Each number is 200 + 20 x the weight over its row's rms, rounded and kept within 0 to 999. Layers, rows and columns count from 0. The size before them is the row's rms in percent of the matrix's.

# layer 9 attention value, 256x256, rms 0.0983, rows 78-95, columns 128-255
102,219,216,179,219,195,208,226,171,163,217,213,204,178,193,182,181,212,182,193,198,180,236,189,248,171,170,197,192,216,199,205,189,172,226,180,179,165,207,178,225,227,192,201,204,211,201,194,169,188,203,162,190,218,254,212,192,223,218,217,218,191,189,258,205,182,236,246,215,207,227,195,219,219,226,196,174,182,226,151,250,218,196,181,224,189,204,198,222,195,201,196,220,185,201,154,185,184,207,206,190,217,189,206,172,217,202,175,217,167,207,225,231,201,185,210,197,203,174,228,195,163,232,186,209,209,178,198,158
092,190,204,210,207,206,185,201,198,234,228,211,224,202,185,178,201,210,222,200,190,222,181,183,186,184,178,195,179,177,214,167,186,170,181,239,194,215,189,173,210,204,200,214,237,205,174,198,199,210,197,205,199,216,195,242,166,219,196,211,209,192,192,208,181,154,195,195,173,203,199,190,191,154,214,198,222,166,192,191,192,204,204,205,191,164,264,186,220,195,218,210,177,197,229,227,166,200,220,197,196,189,223,193,201,177,181,203,200,165,175,190,225,181,178,201,219,237,156,205,209,217,222,166,198,226,175,192,199
094,210,193,194,218,191,248,217,189,197,203,206,208,182,212,179,165,203,194,159,188,216,218,215,224,187,212,213,203,194,173,212,187,198,214,174,184,197,186,194,212,148,182,195,188,160,200,198,196,157,220,187,186,155,195,204,214,212,185,199,197,177,191,204,206,184,204,204,216,189,216,198,235,190,189,183,201,194,188,197,187,206,175,190,193,245,219,222,219,243,208,216,215,203,191,178,201,191,219,180,185,206,145,217,215,218,201,192,197,196,210,215,169,185,237,209,177,197,217,215,181,184,207,198,214,199,221,199,212
098,214,203,174,218,192,197,192,208,172,216,232,197,188,188,192,218,187,204,206,230,233,184,202,228,196,190,185,165,190,241,164,208,202,193,197,206,193,209,197,204,184,202,185,168,178,234,211,207,215,217,201,168,205,217,208,230,187,153,213,205,184,225,177,210,179,219,206,175,174,200,206,208,218,205,215,195,156,182,195,181,187,213,187,164,220,180,214,202,201,205,220,206,229,166,200,227,175,173,214,195,173,192,173,240,166,185,202,220,214,193,198,216,178,204,192,193,185,212,195,175,195,208,184,171,168,183,177,254
099,194,176,234,190,218,214,218,199,202,167,187,209,198,204,183,211,220,195,197,171,185,165,177,187,189,205,205,218,215,250,198,213,219,160,254,195,174,215,186,175,200,173,161,199,207,201,188,178,190,214,207,248,157,221,193,220,202,193,211,187,187,203,248,205,239,210,214,210,204,225,197,218,174,229,219,206,202,201,213,231,217,184,197,183,234,188,209,192,197,182,200,189,200,226,159,234,176,235,190,203,212,216,206,197,244,192,193,186,219,157,196,194,222,214,202,219,187,242,190,198,196,211,214,194,203,223,237,204
107,203,200,211,224,186,215,209,245,231,234,210,193,209,192,226,195,188,205,204,215,196,200,193,205,191,199,185,191,212,157,172,174,177,224,198,203,214,185,181,202,204,229,227,196,198,193,229,207,205,166,203,178,221,211,189,188,199,169,190,193,216,204,190,259,212,195,197,179,183,188,179,195,168,192,199,212,198,192,216,196,190,191,186,239,169,217,214,196,165,190,203,227,211,183,229,204,219,199,221,212,195,225,202,157,205,184,204,159,245,171,205,174,168,212,175,221,168,191,217,196,215,198,229,232,180,214,192,217
091,184,168,205,175,207,174,223,209,203,195,211,194,158,208,207,212,189,161,233,234,236,167,206,170,196,219,232,205,173,225,190,209,195,194,194,192,181,249,204,222,178,186,194,196,202,180,232,179,188,232,208,213,174,209,185,194,174,210,206,202,201,174,171,191,184,211,199,223,211,196,225,223,243,204,197,212,224,212,191,227,188,188,207,186,223,191,210,199,172,211,200,228,208,218,160,210,207,201,183,209,219,161,186,209,207,175,212,162,206,195,189,225,206,217,199,190,220,240,188,189,166,179,211,171,193,237,194,216
088,169,240,214,203,198,186,206,208,207,196,186,192,198,202,158,197,220,196,216,203,233,211,227,200,208,222,190,204,217,186,211,199,207,210,176,201,200,208,208,174,148,208,209,166,199,182,178,176,205,204,161,211,163,200,173,194,181,180,223,228,183,195,195,225,188,216,171,239,180,190,241,200,177,204,195,184,173,186,206,243,199,213,182,188,222,189,213,202,185,201,191,227,206,194,219,212,169,213,190,154,201,172,239,200,199,223,200,189,204,242,203,166,206,156,200,185,207,168,206,177,189,221,211,214,202,179,190,192
114,218,216,205,186,187,208,185,235,211,203,213,195,200,197,253,228,215,200,194,173,200,181,181,191,228,165,236,190,210,200,202,215,183,221,196,180,189,203,191,255,182,218,201,189,209,260,213,200,194,206,185,207,263,200,213,194,208,177,219,246,207,177,210,219,200,207,183,174,198,216,187,221,188,191,203,206,231,200,195,234,187,209,209,178,198,195,209,225,160,222,189,226,215,190,234,195,227,224,209,202,199,175,235,236,167,204,186,203,174,225,210,227,200,179,206,235,221,217,196,212,207,197,172,193,187,170,177,209
100,179,195,202,187,199,170,191,222,181,202,145,201,190,194,226,233,173,205,190,259,187,189,189,197,181,184,190,185,195,204,184,215,209,195,207,211,212,193,202,179,211,235,191,209,194,199,196,232,224,199,224,190,225,210,194,245,197,177,171,186,213,204,184,201,227,179,203,174,181,181,173,188,199,207,208,213,228,187,193,189,204,203,207,213,181,185,175,217,190,204,194,201,211,173,181,201,236,181,232,211,201,257,195,157,217,212,195,208,196,174,199,173,181,175,190,218,197,193,178,193,173,187,188,161,185,215,177,241
099,182,215,176,174,215,178,201,178,213,173,178,214,193,191,191,194,215,217,221,199,201,179,180,195,189,205,190,189,202,220,221,203,193,190,206,223,189,218,211,217,179,121,171,214,191,152,200,182,168,227,223,215,163,216,228,221,194,224,230,204,155,209,212,177,223,202,217,236,231,206,227,158,212,195,196,158,201,198,179,174,194,205,187,208,204,179,180,230,188,205,222,198,192,200,206,197,196,211,176,198,187,208,184,226,217,195,214,212,189,225,214,188,199,264,215,201,188,214,203,200,174,225,211,193,213,214,210,209
098,237,219,193,186,198,232,230,163,210,222,245,218,218,186,171,149,167,216,200,227,210,209,206,229,205,218,211,202,181,194,184,206,159,203,192,192,169,191,195,214,176,209,177,193,210,186,212,191,190,188,202,159,207,228,204,191,213,168,200,229,191,188,181,209,180,215,174,196,197,195,190,194,207,182,230,204,206,209,169,206,251,221,198,227,196,231,200,179,206,179,203,177,181,197,203,200,199,218,268,185,199,149,195,202,176,184,167,206,205,190,198,192,190,212,180,199,202,155,194,203,177,192,181,228,217,167,215,171
094,196,165,187,192,206,201,252,201,188,190,203,192,157,189,227,235,187,201,183,153,200,166,186,189,201,219,208,176,193,240,201,201,202,216,183,223,202,176,179,196,211,210,225,206,205,224,166,171,193,220,174,184,179,170,231,213,198,166,213,176,218,189,235,190,186,202,187,182,208,146,204,205,235,207,195,203,162,167,188,185,215,185,185,207,198,207,201,234,226,200,205,181,199,189,207,176,164,212,218,214,195,182,185,200,181,200,210,196,214,206,211,200,209,167,196,182,217,182,176,211,277,201,170,190,208,198,191,185
101,200,217,195,223,205,147,171,189,181,182,201,205,249,208,217,206,226,200,190,225,166,171,208,218,217,207,219,226,210,186,216,188,180,174,190,225,203,183,182,213,232,192,198,197,204,217,222,216,240,161,184,201,198,265,187,196,184,186,178,193,220,222,203,227,212,211,205,201,205,210,195,187,217,204,222,173,218,214,185,208,154,185,222,208,202,163,177,205,173,203,194,225,230,189,222,184,247,195,196,211,217,214,191,153,225,214,202,188,205,198,230,203,201,197,200,194,174,197,187,184,179,202,201,201,179,231,206,199
100,180,224,157,215,198,197,221,184,212,223,210,202,187,204,176,195,189,200,177,191,177,223,176,216,229,189,196,175,179,206,213,190,194,203,203,227,195,202,195,213,200,177,185,184,193,177,218,198,204,218,169,202,164,198,187,198,162,148,201,208,190,192,198,192,203,197,245,262,176,191,189,211,218,200,198,211,188,190,192,198,196,193,214,191,236,184,200,222,224,223,186,180,194,224,191,213,184,190,190,177,204,200,172,182,182,193,213,199,215,173,218,222,161,236,214,175,200,191,204,205,159,196,206,190,187,205,191,206
100,191,224,199,181,210,207,194,180,179,208,222,183,171,186,171,211,178,204,239,176,192,174,218,176,212,187,187,178,190,233,201,219,219,165,202,221,192,199,193,184,252,180,200,240,208,155,174,197,211,195,197,232,177,189,215,217,191,223,191,208,205,219,212,164,225,192,207,204,210,195,217,150,193,205,198,209,185,200,205,210,190,245,206,202,186,226,181,218,209,193,205,181,218,205,229,219,176,187,197,226,229,220,213,186,185,201,219,222,192,195,188,215,210,184,199,180,233,227,178,199,201,228,200,184,198,175,202,213
088,208,171,201,186,154,194,187,212,211,205,200,229,211,227,205,223,195,211,197,224,177,224,170,207,204,211,203,210,181,245,204,192,204,200,188,185,233,214,238,207,235,235,229,216,219,168,195,205,252,205,211,220,219,202,212,184,212,173,205,186,208,161,170,219,210,193,171,176,175,207,208,209,215,207,203,181,194,185,230,221,237,172,214,220,217,145,205,266,198,194,182,182,239,191,241,194,189,201,195,200,201,237,231,158,188,182,194,156,193,197,148,185,198,191,169,194,230,192,194,196,204,178,193,218,212,221,178,177
091,208,206,202,209,222,213,225,233,226,205,178,186,197,203,213,200,178,221,198,142,208,212,199,215,175,243,173,214,206,203,235,205,220,226,204,189,217,187,150,195,206,192,175,207,182,221,211,161,178,219,173,190,209,156,190,205,201,194,195,201,163,188,187,208,210,185,243,211,204,203,221,209,172,143,217,178,179,202,177,212,244,214,215,196,205,206,218,252,184,206,183,188,168,170,174,208,216,205,211,174,188,173,228,218,209,188,240,184,188,238,226,204,203,195,218,214,183,194,190,188,212,199,207,196,189,162,212,162
# layer 9 attention output (transposed), 256x256, rms 0.0901, rows 78-95, columns 128-255
102,180,228,232,173,158,194,176,217,205,174,196,235,196,246,236,217,219,223,197,205,200,179,230,213,204,171,212,207,205,206,182,197,183,193,183,171,263,231,176,146,177,190,190,195,208,202,186,217,233,208,212,186,229,195,201,209,194,217,217,208,206,187,193,183,199,215,192,187,247,235,208,198,195,201,195,194,199,174,173,203,227,176,213,215,166,216,183,199,172,200,169,208,202,183,191,207,198,226,201,212,173,234,221,230,206,176,203,177,187,206,204,219,224,220,220,194,176,181,192,217,207,169,212,187,190,207,203,181
089,212,191,197,229,212,196,173,219,199,201,205,201,182,218,152,185,198,237,225,213,219,173,200,198,205,213,225,177,174,208,183,169,192,195,192,177,189,191,191,191,178,191,203,203,178,214,148,186,193,214,199,200,183,198,180,200,200,179,150,202,218,191,172,216,172,189,175,235,221,187,189,203,198,178,194,195,181,170,190,198,197,241,209,204,216,193,195,168,184,220,242,226,183,186,220,250,229,204,160,232,193,183,222,171,172,197,209,209,186,171,204,180,187,226,219,212,212,223,198,207,224,224,181,196,203,207,238,187
096,223,224,207,211,167,219,218,197,198,206,265,194,198,201,248,211,163,195,212,202,157,214,197,235,206,184,203,244,208,186,205,205,188,198,206,182,226,193,193,197,159,201,184,189,222,171,226,205,233,207,228,175,229,180,224,221,190,223,231,220,204,205,213,191,235,192,204,209,208,204,192,213,230,204,175,177,240,187,235,208,201,175,201,208,181,182,197,226,211,211,231,191,186,195,184,167,193,219,236,175,170,207,199,184,182,201,214,148,182,198,180,193,213,145,205,172,163,163,179,218,216,199,204,227,214,216,162,205
102,206,141,172,201,179,229,168,228,202,201,176,217,224,206,211,188,191,200,200,197,166,196,208,179,199,220,186,222,183,180,204,244,176,212,216,185,241,199,220,210,184,189,196,217,184,233,216,198,237,224,227,197,192,158,234,172,217,224,187,254,224,170,206,193,185,201,207,187,214,251,174,235,216,200,156,211,168,206,192,189,202,200,192,201,202,182,191,243,187,192,193,214,193,203,195,211,212,179,182,195,178,214,180,184,214,200,202,189,188,189,227,180,196,182,188,164,193,215,187,241,190,240,211,227,211,169,190,219
096,195,182,239,202,202,183,182,182,209,176,220,180,228,218,168,158,194,230,215,204,173,162,169,208,221,190,204,206,240,215,205,247,170,197,208,178,207,195,183,192,197,210,213,190,238,189,199,206,190,207,191,180,222,205,203,205,193,233,204,213,202,191,208,256,210,206,232,201,177,180,208,183,166,196,165,183,205,218,208,221,191,174,191,209,207,199,212,219,226,212,195,217,208,203,158,147,191,194,198,213,211,205,211,221,197,192,188,202,181,191,194,231,187,220,185,186,176,186,205,202,219,186,227,206,163,233,211,221
109,196,226,182,206,213,176,208,217,171,202,170,207,218,182,211,224,209,194,184,210,211,217,201,180,166,198,207,186,217,205,190,208,211,202,226,184,168,205,224,216,207,193,194,195,155,224,158,183,156,196,189,202,174,184,211,207,179,180,221,167,205,187,177,190,198,225,189,175,208,199,215,227,195,210,242,216,181,218,168,204,178,210,195,179,223,205,227,181,250,235,173,177,189,223,205,185,179,233,199,171,191,237,190,184,211,179,183,225,190,209,207,190,201,202,181,193,219,200,188,180,158,255,201,188,227,197,198,217
091,196,169,188,207,145,184,177,174,199,180,214,193,204,186,213,217,175,179,214,230,202,203,146,213,179,222,169,222,207,220,208,244,211,215,194,182,207,196,210,180,166,207,197,192,228,204,206,193,204,183,206,181,208,226,218,188,259,194,222,182,198,197,219,184,227,164,172,168,216,176,199,215,192,182,165,202,238,224,221,184,184,174,218,200,211,210,194,227,180,189,245,212,210,211,148,180,202,218,197,188,159,218,187,178,211,177,182,166,208,199,197,164,179,217,224,202,213,195,187,192,219,192,225,187,193,186,204,233
087,219,213,132,205,195,220,181,208,202,220,236,160,199,175,187,219,196,216,184,214,170,199,220,216,195,236,137,232,173,189,201,195,218,224,212,171,217,198,207,192,217,217,236,174,209,196,226,204,202,205,222,190,218,194,189,188,196,206,228,192,215,208,171,209,233,233,181,200,162,206,186,218,226,204,224,204,199,218,238,207,191,166,198,200,187,190,229,203,194,197,199,198,208,184,178,209,175,270,192,189,207,203,188,168,229,206,200,181,222,208,194,187,205,207,224,208,196,177,202,208,160,182,162,225,228,194,185,184
116,187,199,192,218,173,217,178,216,193,193,188,198,202,224,214,192,228,214,193,198,189,193,178,160,174,204,191,165,191,204,208,200,230,192,220,161,204,218,209,197,206,177,203,226,167,205,181,215,216,210,212,198,150,171,175,200,188,230,185,171,192,165,173,148,182,219,204,168,164,205,228,209,207,235,201,216,175,201,186,183,221,217,205,214,179,198,182,182,201,215,254,192,206,200,211,226,204,203,178,177,202,198,160,217,223,196,184,184,200,214,200,208,207,214,229,197,177,221,160,250,194,217,167,183,202,171,216,205
099,187,193,211,172,240,185,222,176,166,185,158,212,211,196,180,171,223,200,180,204,215,237,227,187,176,213,195,162,198,197,177,201,173,214,206,202,182,228,210,201,191,192,232,206,183,188,212,161,181,191,202,220,180,197,190,180,199,200,170,188,198,182,198,191,185,193,195,187,204,200,225,213,180,190,224,208,155,242,132,224,181,180,205,192,211,237,211,188,233,169,178,168,219,225,209,222,177,161,202,176,181,195,183,233,194,180,188,205,218,204,222,187,207,194,193,179,209,228,221,198,158,187,232,229,182,196,221,214
096,212,190,212,198,184,201,195,185,223,178,191,186,197,184,208,204,178,192,242,191,204,181,196,210,204,196,212,210,200,235,219,211,180,199,199,221,201,185,188,190,185,166,231,202,249,205,220,204,194,209,202,196,215,198,184,213,212,225,195,222,175,193,205,243,220,199,201,234,171,185,189,169,220,218,178,197,196,210,220,197,224,190,185,224,218,190,172,180,202,190,164,211,243,187,181,229,159,151,228,217,207,175,246,197,197,192,208,198,192,220,198,206,189,228,186,231,181,208,213,224,228,203,200,201,218,214,209,170
097,199,198,225,190,143,208,190,230,200,175,218,234,208,221,197,220,191,202,204,203,175,183,173,191,219,207,236,225,171,184,185,197,223,217,178,189,259,190,197,189,197,206,177,200,199,219,160,210,225,202,231,202,179,201,211,204,196,191,226,211,227,212,207,187,163,198,205,216,202,237,171,245,209,196,176,198,176,130,193,182,195,230,195,226,199,165,189,201,188,220,165,210,177,189,244,212,213,225,198,201,221,189,223,151,207,166,213,182,181,189,199,188,207,191,196,226,196,169,223,205,235,210,186,216,208,185,187,227
089,196,216,212,213,225,210,192,180,187,216,225,212,204,217,154,171,198,199,215,192,216,209,227,197,192,215,195,210,191,139,205,202,197,207,185,240,182,228,159,180,184,184,209,193,210,155,201,172,194,181,183,177,205,190,210,184,212,186,163,220,206,200,197,211,194,240,189,197,244,217,180,230,227,221,174,196,203,187,172,185,201,220,224,212,193,181,169,200,174,192,224,199,161,222,197,208,217,183,187,196,197,198,211,169,199,215,214,208,211,198,212,180,183,221,201,175,227,206,186,160,225,176,198,220,181,217,199,218
104,178,165,165,178,190,175,213,175,185,208,169,220,215,219,221,241,237,207,194,193,204,195,234,164,203,187,189,190,221,217,182,196,214,220,235,228,186,224,206,176,229,193,242,200,180,183,206,203,202,211,196,190,198,214,175,189,199,234,218,170,195,224,203,172,188,209,213,194,189,192,206,193,187,186,230,197,154,245,179,239,213,181,223,205,204,226,222,172,251,185,170,164,198,207,216,203,170,172,202,202,201,232,209,236,213,186,205,223,209,222,216,199,198,213,184,235,186,205,228,180,170,221,196,181,213,177,203,222
102,211,187,191,185,193,196,166,193,198,222,227,202,193,206,204,205,155,196,224,214,189,197,200,189,168,210,176,225,204,234,202,232,178,252,223,203,198,184,217,173,186,228,212,214,184,188,195,195,194,211,211,188,201,188,207,202,236,205,171,197,204,217,211,207,175,197,156,177,197,223,229,255,194,201,197,220,224,235,215,178,212,205,204,193,211,219,185,204,200,221,184,170,235,212,183,199,210,215,192,200,198,247,205,202,185,199,233,152,168,172,228,203,212,170,218,197,193,185,195,177,213,209,209,199,209,180,225,179
103,186,186,223,202,223,215,191,169,195,210,214,198,193,188,177,187,214,217,211,194,217,170,230,226,209,201,214,208,210,188,201,199,180,181,193,221,207,231,196,201,220,208,201,185,231,185,225,193,164,198,175,235,221,192,190,200,218,175,184,223,204,215,212,247,209,195,206,265,197,192,218,158,196,164,181,189,183,199,185,168,201,213,205,180,199,223,192,187,169,177,225,207,217,189,186,247,188,166,167,212,183,206,222,212,191,188,221,211,192,208,209,212,188,214,209,187,202,229,210,196,231,161,188,187,199,233,241,178
088,228,208,232,187,238,176,223,173,177,232,202,203,197,177,204,205,212,189,191,191,220,275,168,185,177,202,161,194,172,215,223,160,191,239,200,200,208,194,204,185,196,210,200,222,174,158,182,183,206,222,180,200,168,202,201,183,206,182,200,170,192,218,185,164,198,209,216,192,165,210,231,209,180,191,204,191,174,200,171,174,222,188,217,198,213,210,228,229,227,171,173,200,185,228,236,193,187,169,206,197,204,209,195,221,203,219,184,226,204,194,223,176,200,181,195,193,191,205,188,183,185,204,200,212,183,195,192,207
094,189,234,211,208,175,226,195,197,206,206,202,180,203,190,205,174,158,235,181,192,187,183,215,188,164,226,233,224,163,148,195,169,191,182,200,202,197,202,168,194,178,194,184,226,217,203,202,205,195,202,207,195,202,195,232,210,173,193,224,187,185,187,260,200,190,195,165,192,190,226,178,182,224,221,198,193,230,191,187,217,219,229,196,205,181,159,179,190,165,215,202,202,226,200,188,202,196,228,228,188,166,183,216,176,194,198,185,197,189,258,209,183,174,202,209,219,212,197,190,206,209,224,180,205,184,216,152,150
# layer 9 attention query, 256x256, rms 0.094, rows 96-105, columns 128-255
108,194,246,217,233,221,181,209,201,183,231,217,173,206,147,207,221,239,158,211,223,221,217,190,178,185,188,221,210,205,188,180,159,207,215,188,199,237,219,189,204,227,209,201,194,202,204,205,196,189,213,201,210,193,216,181,215,222,233,215,196,175,216,200,185,187,192,218,221,216,233,219,224,193,178,198,186,166,223,204,187,198,186,212,203,176,231,219,192,213,164,206,184,162,205,198,204,220,213,226,217,168,204,217,180,203,219,197,183,194,188,205,224,226,201,213,212,210,208,186,184,204,194,177,210,191,230,176,233
079,204,156,150,180,206,192,188,165,218,208,200,214,214,196,195,193,174,217,207,194,169,193,197,232,206,174,150,154,200,203,190,229,172,174,216,191,222,201,226,191,194,172,184,215,202,245,249,220,231,176,194,205,217,173,219,190,199,165,151,183,222,190,204,220,205,185,202,190,196,181,181,192,197,210,220,220,229,206,193,177,226,205,195,194,223,204,208,199,164,208,214,178,205,226,192,169,158,214,229,188,240,190,184,226,200,205,195,199,217,190,205,216,154,215,157,200,219,182,213,204,186,170,234,195,198,187,206,181
086,176,241,238,226,223,191,207,211,206,208,207,176,177,186,231,229,224,198,206,227,200,197,224,178,221,171,204,209,201,200,189,181,230,227,190,192,215,210,186,203,195,210,201,184,186,183,187,162,168,222,196,215,197,227,178,208,205,200,188,219,179,189,159,167,216,198,208,199,225,187,215,216,217,176,191,194,171,228,212,224,199,189,200,190,147,185,225,193,241,220,188,196,187,189,241,222,218,163,204,206,186,206,240,184,164,206,197,213,175,183,180,205,257,205,240,227,196,239,169,202,178,187,186,188,195,231,184,227
097,189,252,206,242,235,178,189,203,174,228,212,164,216,164,190,213,236,166,199,200,217,208,208,195,200,199,202,208,220,189,196,162,192,213,189,200,220,236,183,212,216,198,197,204,211,207,216,217,199,220,172,184,199,219,189,194,215,203,216,192,153,210,201,192,178,195,216,230,210,213,206,228,192,203,195,190,180,223,220,188,191,173,208,191,204,219,221,185,211,194,204,199,179,200,206,232,221,205,225,200,173,203,226,170,204,223,185,180,194,177,189,213,197,194,189,223,221,205,172,182,206,205,190,180,205,193,175,226
105,197,148,200,158,177,206,202,214,213,172,188,228,195,218,193,163,187,226,211,191,161,193,177,213,162,233,200,192,180,217,222,248,190,164,212,217,168,190,213,182,211,193,170,223,216,217,217,222,207,189,236,226,193,171,213,221,202,206,206,225,222,185,221,228,189,182,193,182,187,220,202,187,160,218,195,199,200,155,196,190,208,197,193,221,212,207,195,195,172,206,216,217,224,208,171,192,209,210,188,204,211,195,201,214,228,216,210,202,221,219,193,193,181,227,172,176,185,164,207,203,195,192,217,196,190,197,207,179
087,210,231,164,216,190,260,217,192,176,205,210,185,194,223,184,186,176,237,173,200,198,178,179,208,200,177,194,216,167,180,172,199,196,200,194,195,172,168,183,208,224,199,211,205,174,216,205,207,199,193,168,217,211,226,208,201,160,166,191,228,234,202,207,216,207,223,192,201,211,200,206,207,217,182,235,198,250,224,205,244,221,206,193,216,206,186,205,162,182,194,188,196,200,182,201,179,187,226,225,199,210,190,191,202,193,205,211,218,158,174,216,201,179,170,198,183,168,195,250,219,200,204,212,147,184,187,207,213
085,201,162,209,177,215,202,184,178,200,233,183,221,231,192,165,165,228,222,246,205,159,203,185,190,191,214,180,188,188,165,206,236,193,208,206,163,180,173,203,199,209,179,198,216,233,201,225,181,210,192,197,240,213,207,222,175,193,159,202,190,185,215,215,211,187,175,240,214,204,220,209,209,174,203,200,185,181,195,189,182,208,223,215,211,189,243,198,199,191,164,209,175,197,217,193,196,185,220,212,206,193,190,187,241,187,201,179,232,206,213,217,154,190,225,143,188,205,195,196,212,153,163,205,191,188,214,195,224
101,200,158,198,199,161,199,198,200,211,184,206,243,211,214,195,187,179,198,199,206,165,174,180,209,171,209,196,218,179,199,209,238,189,170,193,219,197,192,220,188,238,219,201,231,198,226,215,227,209,176,232,223,200,220,176,210,227,204,219,235,198,192,219,217,196,211,203,174,202,194,196,209,187,229,202,212,206,180,187,199,204,213,215,244,205,193,196,192,168,187,215,210,225,161,183,213,222,213,195,204,215,194,174,224,242,210,223,216,230,215,197,188,191,224,195,163,184,187,218,211,214,204,194,191,178,192,210,205
104,203,218,242,225,216,170,205,212,188,218,200,190,212,204,191,176,213,168,236,201,206,193,197,215,195,190,198,220,144,180,175,190,191,217,172,190,192,251,207,209,192,210,221,170,210,186,230,198,225,203,179,192,224,201,169,175,202,204,188,212,167,213,179,217,174,225,198,207,222,200,175,212,194,173,198,222,172,223,172,201,217,179,220,159,174,211,193,194,209,211,206,198,170,210,241,223,224,194,200,167,199,196,218,219,233,208,221,178,213,202,207,232,214,216,229,188,244,216,187,170,198,201,194,201,180,215,193,239
101,167,161,194,165,185,169,205,232,213,189,207,210,199,207,218,189,181,187,190,195,164,181,184,220,191,193,194,230,181,179,192,221,176,181,199,198,197,212,171,206,227,182,189,197,208,191,153,207,203,195,203,213,218,187,193,237,223,207,225,219,208,202,221,207,193,204,227,167,199,202,191,212,176,205,215,177,206,187,147,182,217,191,186,214,204,180,168,212,176,189,205,181,171,208,202,202,218,208,178,232,198,178,189,237,232,233,224,178,240,196,213,208,170,199,187,176,169,197,207,212,219,186,181,167,190,177,236,177
# layer 9 attention key, 256x256, rms 0.0943, rows 96-104, columns 128-255
093,191,190,189,187,205,194,181,197,164,196,195,218,199,238,205,219,185,219,208,226,168,178,230,197,209,202,247,193,210,196,187,206,215,217,187,162,218,179,223,217,211,234,220,195,200,198,217,212,194,191,207,194,185,168,169,179,170,157,182,221,218,206,183,183,217,175,235,198,207,199,212,199,209,176,163,188,212,212,208,202,170,191,204,199,202,196,169,227,247,209,235,214,183,171,198,205,195,179,208,196,225,209,225,173,201,189,231,186,177,179,200,183,190,181,204,186,241,204,160,279,229,212,209,204,197,230,174,167
079,203,225,193,237,196,177,213,178,210,207,210,153,201,201,222,219,196,217,224,215,228,190,215,188,213,146,210,238,234,208,170,179,219,184,197,219,180,202,217,184,198,236,230,148,230,226,194,223,195,184,177,195,184,201,218,211,202,211,205,215,210,194,229,181,212,172,209,202,194,199,183,215,223,192,196,183,192,226,182,217,171,186,194,176,201,214,180,218,217,194,187,203,168,192,223,196,216,226,221,183,212,206,227,164,178,178,206,203,159,195,214,182,226,213,242,192,236,192,187,202,214,207,205,204,144,189,212,203
085,191,158,173,208,219,238,197,215,204,163,198,204,224,209,202,203,211,248,200,206,198,215,205,204,202,235,233,201,231,199,190,200,207,218,180,201,221,186,223,221,196,196,181,194,214,172,218,213,211,154,233,163,175,192,187,183,195,227,177,209,226,181,175,231,204,226,227,192,192,221,223,194,181,169,185,191,218,169,178,210,190,218,199,207,192,198,213,191,185,177,221,202,219,185,195,197,234,209,184,220,218,192,207,202,222,201,228,188,219,219,213,167,192,181,202,183,196,190,226,231,183,230,189,217,214,177,206,180
085,202,189,201,199,198,207,191,198,196,195,189,187,218,220,213,205,202,220,219,230,165,189,213,238,215,188,204,200,201,192,179,227,205,198,192,199,196,181,226,221,199,195,222,222,204,216,207,201,214,200,201,207,177,183,174,195,177,154,198,206,232,173,217,170,220,194,197,210,214,201,233,211,200,174,217,227,210,232,222,194,158,187,183,164,233,174,206,218,231,211,217,184,190,183,218,223,187,200,211,204,178,230,189,171,207,177,230,176,191,183,174,185,232,167,237,164,224,192,169,243,217,209,211,200,208,238,148,174
097,185,209,199,174,190,197,212,195,200,231,206,213,205,205,206,178,192,195,186,165,229,178,171,167,212,168,189,165,180,217,216,215,194,199,222,187,186,204,184,210,183,212,161,207,168,214,198,190,203,214,180,195,205,190,214,205,210,199,213,177,185,220,205,186,186,190,152,192,214,179,183,200,219,243,203,234,195,176,195,194,236,218,221,209,203,193,180,217,195,230,168,173,170,226,196,170,172,235,182,189,191,185,166,225,193,191,183,208,206,185,224,199,177,208,180,196,176,218,193,169,217,162,186,209,198,176,225,233
088,212,174,180,170,209,162,175,196,173,193,200,231,192,218,200,220,205,198,225,172,181,194,224,178,176,215,226,199,231,186,213,171,219,193,176,168,230,198,229,160,217,228,212,205,209,214,215,248,239,180,183,199,188,183,177,207,205,210,194,185,182,211,208,185,212,204,226,186,182,174,193,184,205,202,181,236,201,194,240,196,204,215,174,175,232,184,176,196,205,252,215,214,201,210,160,192,215,197,167,185,229,188,190,173,201,190,183,215,228,218,185,203,198,205,221,241,188,175,178,178,189,230,180,203,181,201,210,176
108,176,203,202,185,190,204,210,192,183,212,188,200,188,196,204,183,190,182,163,165,244,179,177,165,210,164,198,200,210,249,190,176,192,178,210,188,222,215,173,205,209,198,197,189,176,208,205,213,173,183,159,199,206,159,194,182,182,204,196,202,195,196,206,196,236,214,173,206,236,174,159,198,214,216,202,195,192,204,194,196,199,211,201,188,197,223,151,213,177,218,170,196,187,216,195,179,180,219,162,197,209,161,212,215,170,221,186,207,183,194,202,224,166,209,208,218,191,220,204,172,205,159,184,236,187,211,249,187
083,185,194,178,195,197,178,214,191,171,225,218,181,184,237,199,216,156,176,179,223,211,199,180,181,188,182,198,190,208,211,226,191,209,178,199,225,212,200,197,227,205,225,221,190,164,176,196,212,179,183,195,170,209,155,202,209,213,203,202,188,198,232,183,210,230,213,167,195,220,193,184,213,242,192,236,186,210,199,191,212,207,182,229,180,207,207,187,194,232,227,135,207,166,227,180,181,179,200,197,205,189,207,177,210,210,192,180,206,179,189,206,208,174,217,177,180,214,230,191,201,216,201,204,190,187,197,222,161
109,157,200,166,200,205,198,249,208,178,211,241,196,180,228,208,194,142,149,206,205,222,153,169,214,188,221,187,172,187,203,222,204,208,187,193,236,187,199,211,222,196,229,207,201,189,177,241,227,210,209,191,170,190,201,188,215,201,213,183,192,175,211,172,244,218,203,187,223,188,222,227,213,219,196,222,198,204,212,206,224,208,198,192,161,192,181,174,198,213,220,179,245,179,238,191,176,172,197,199,204,217,219,211,206,183,205,222,219,219,201,180,201,174,213,200,187,205,222,208,196,221,192,223,196,207,219,186,191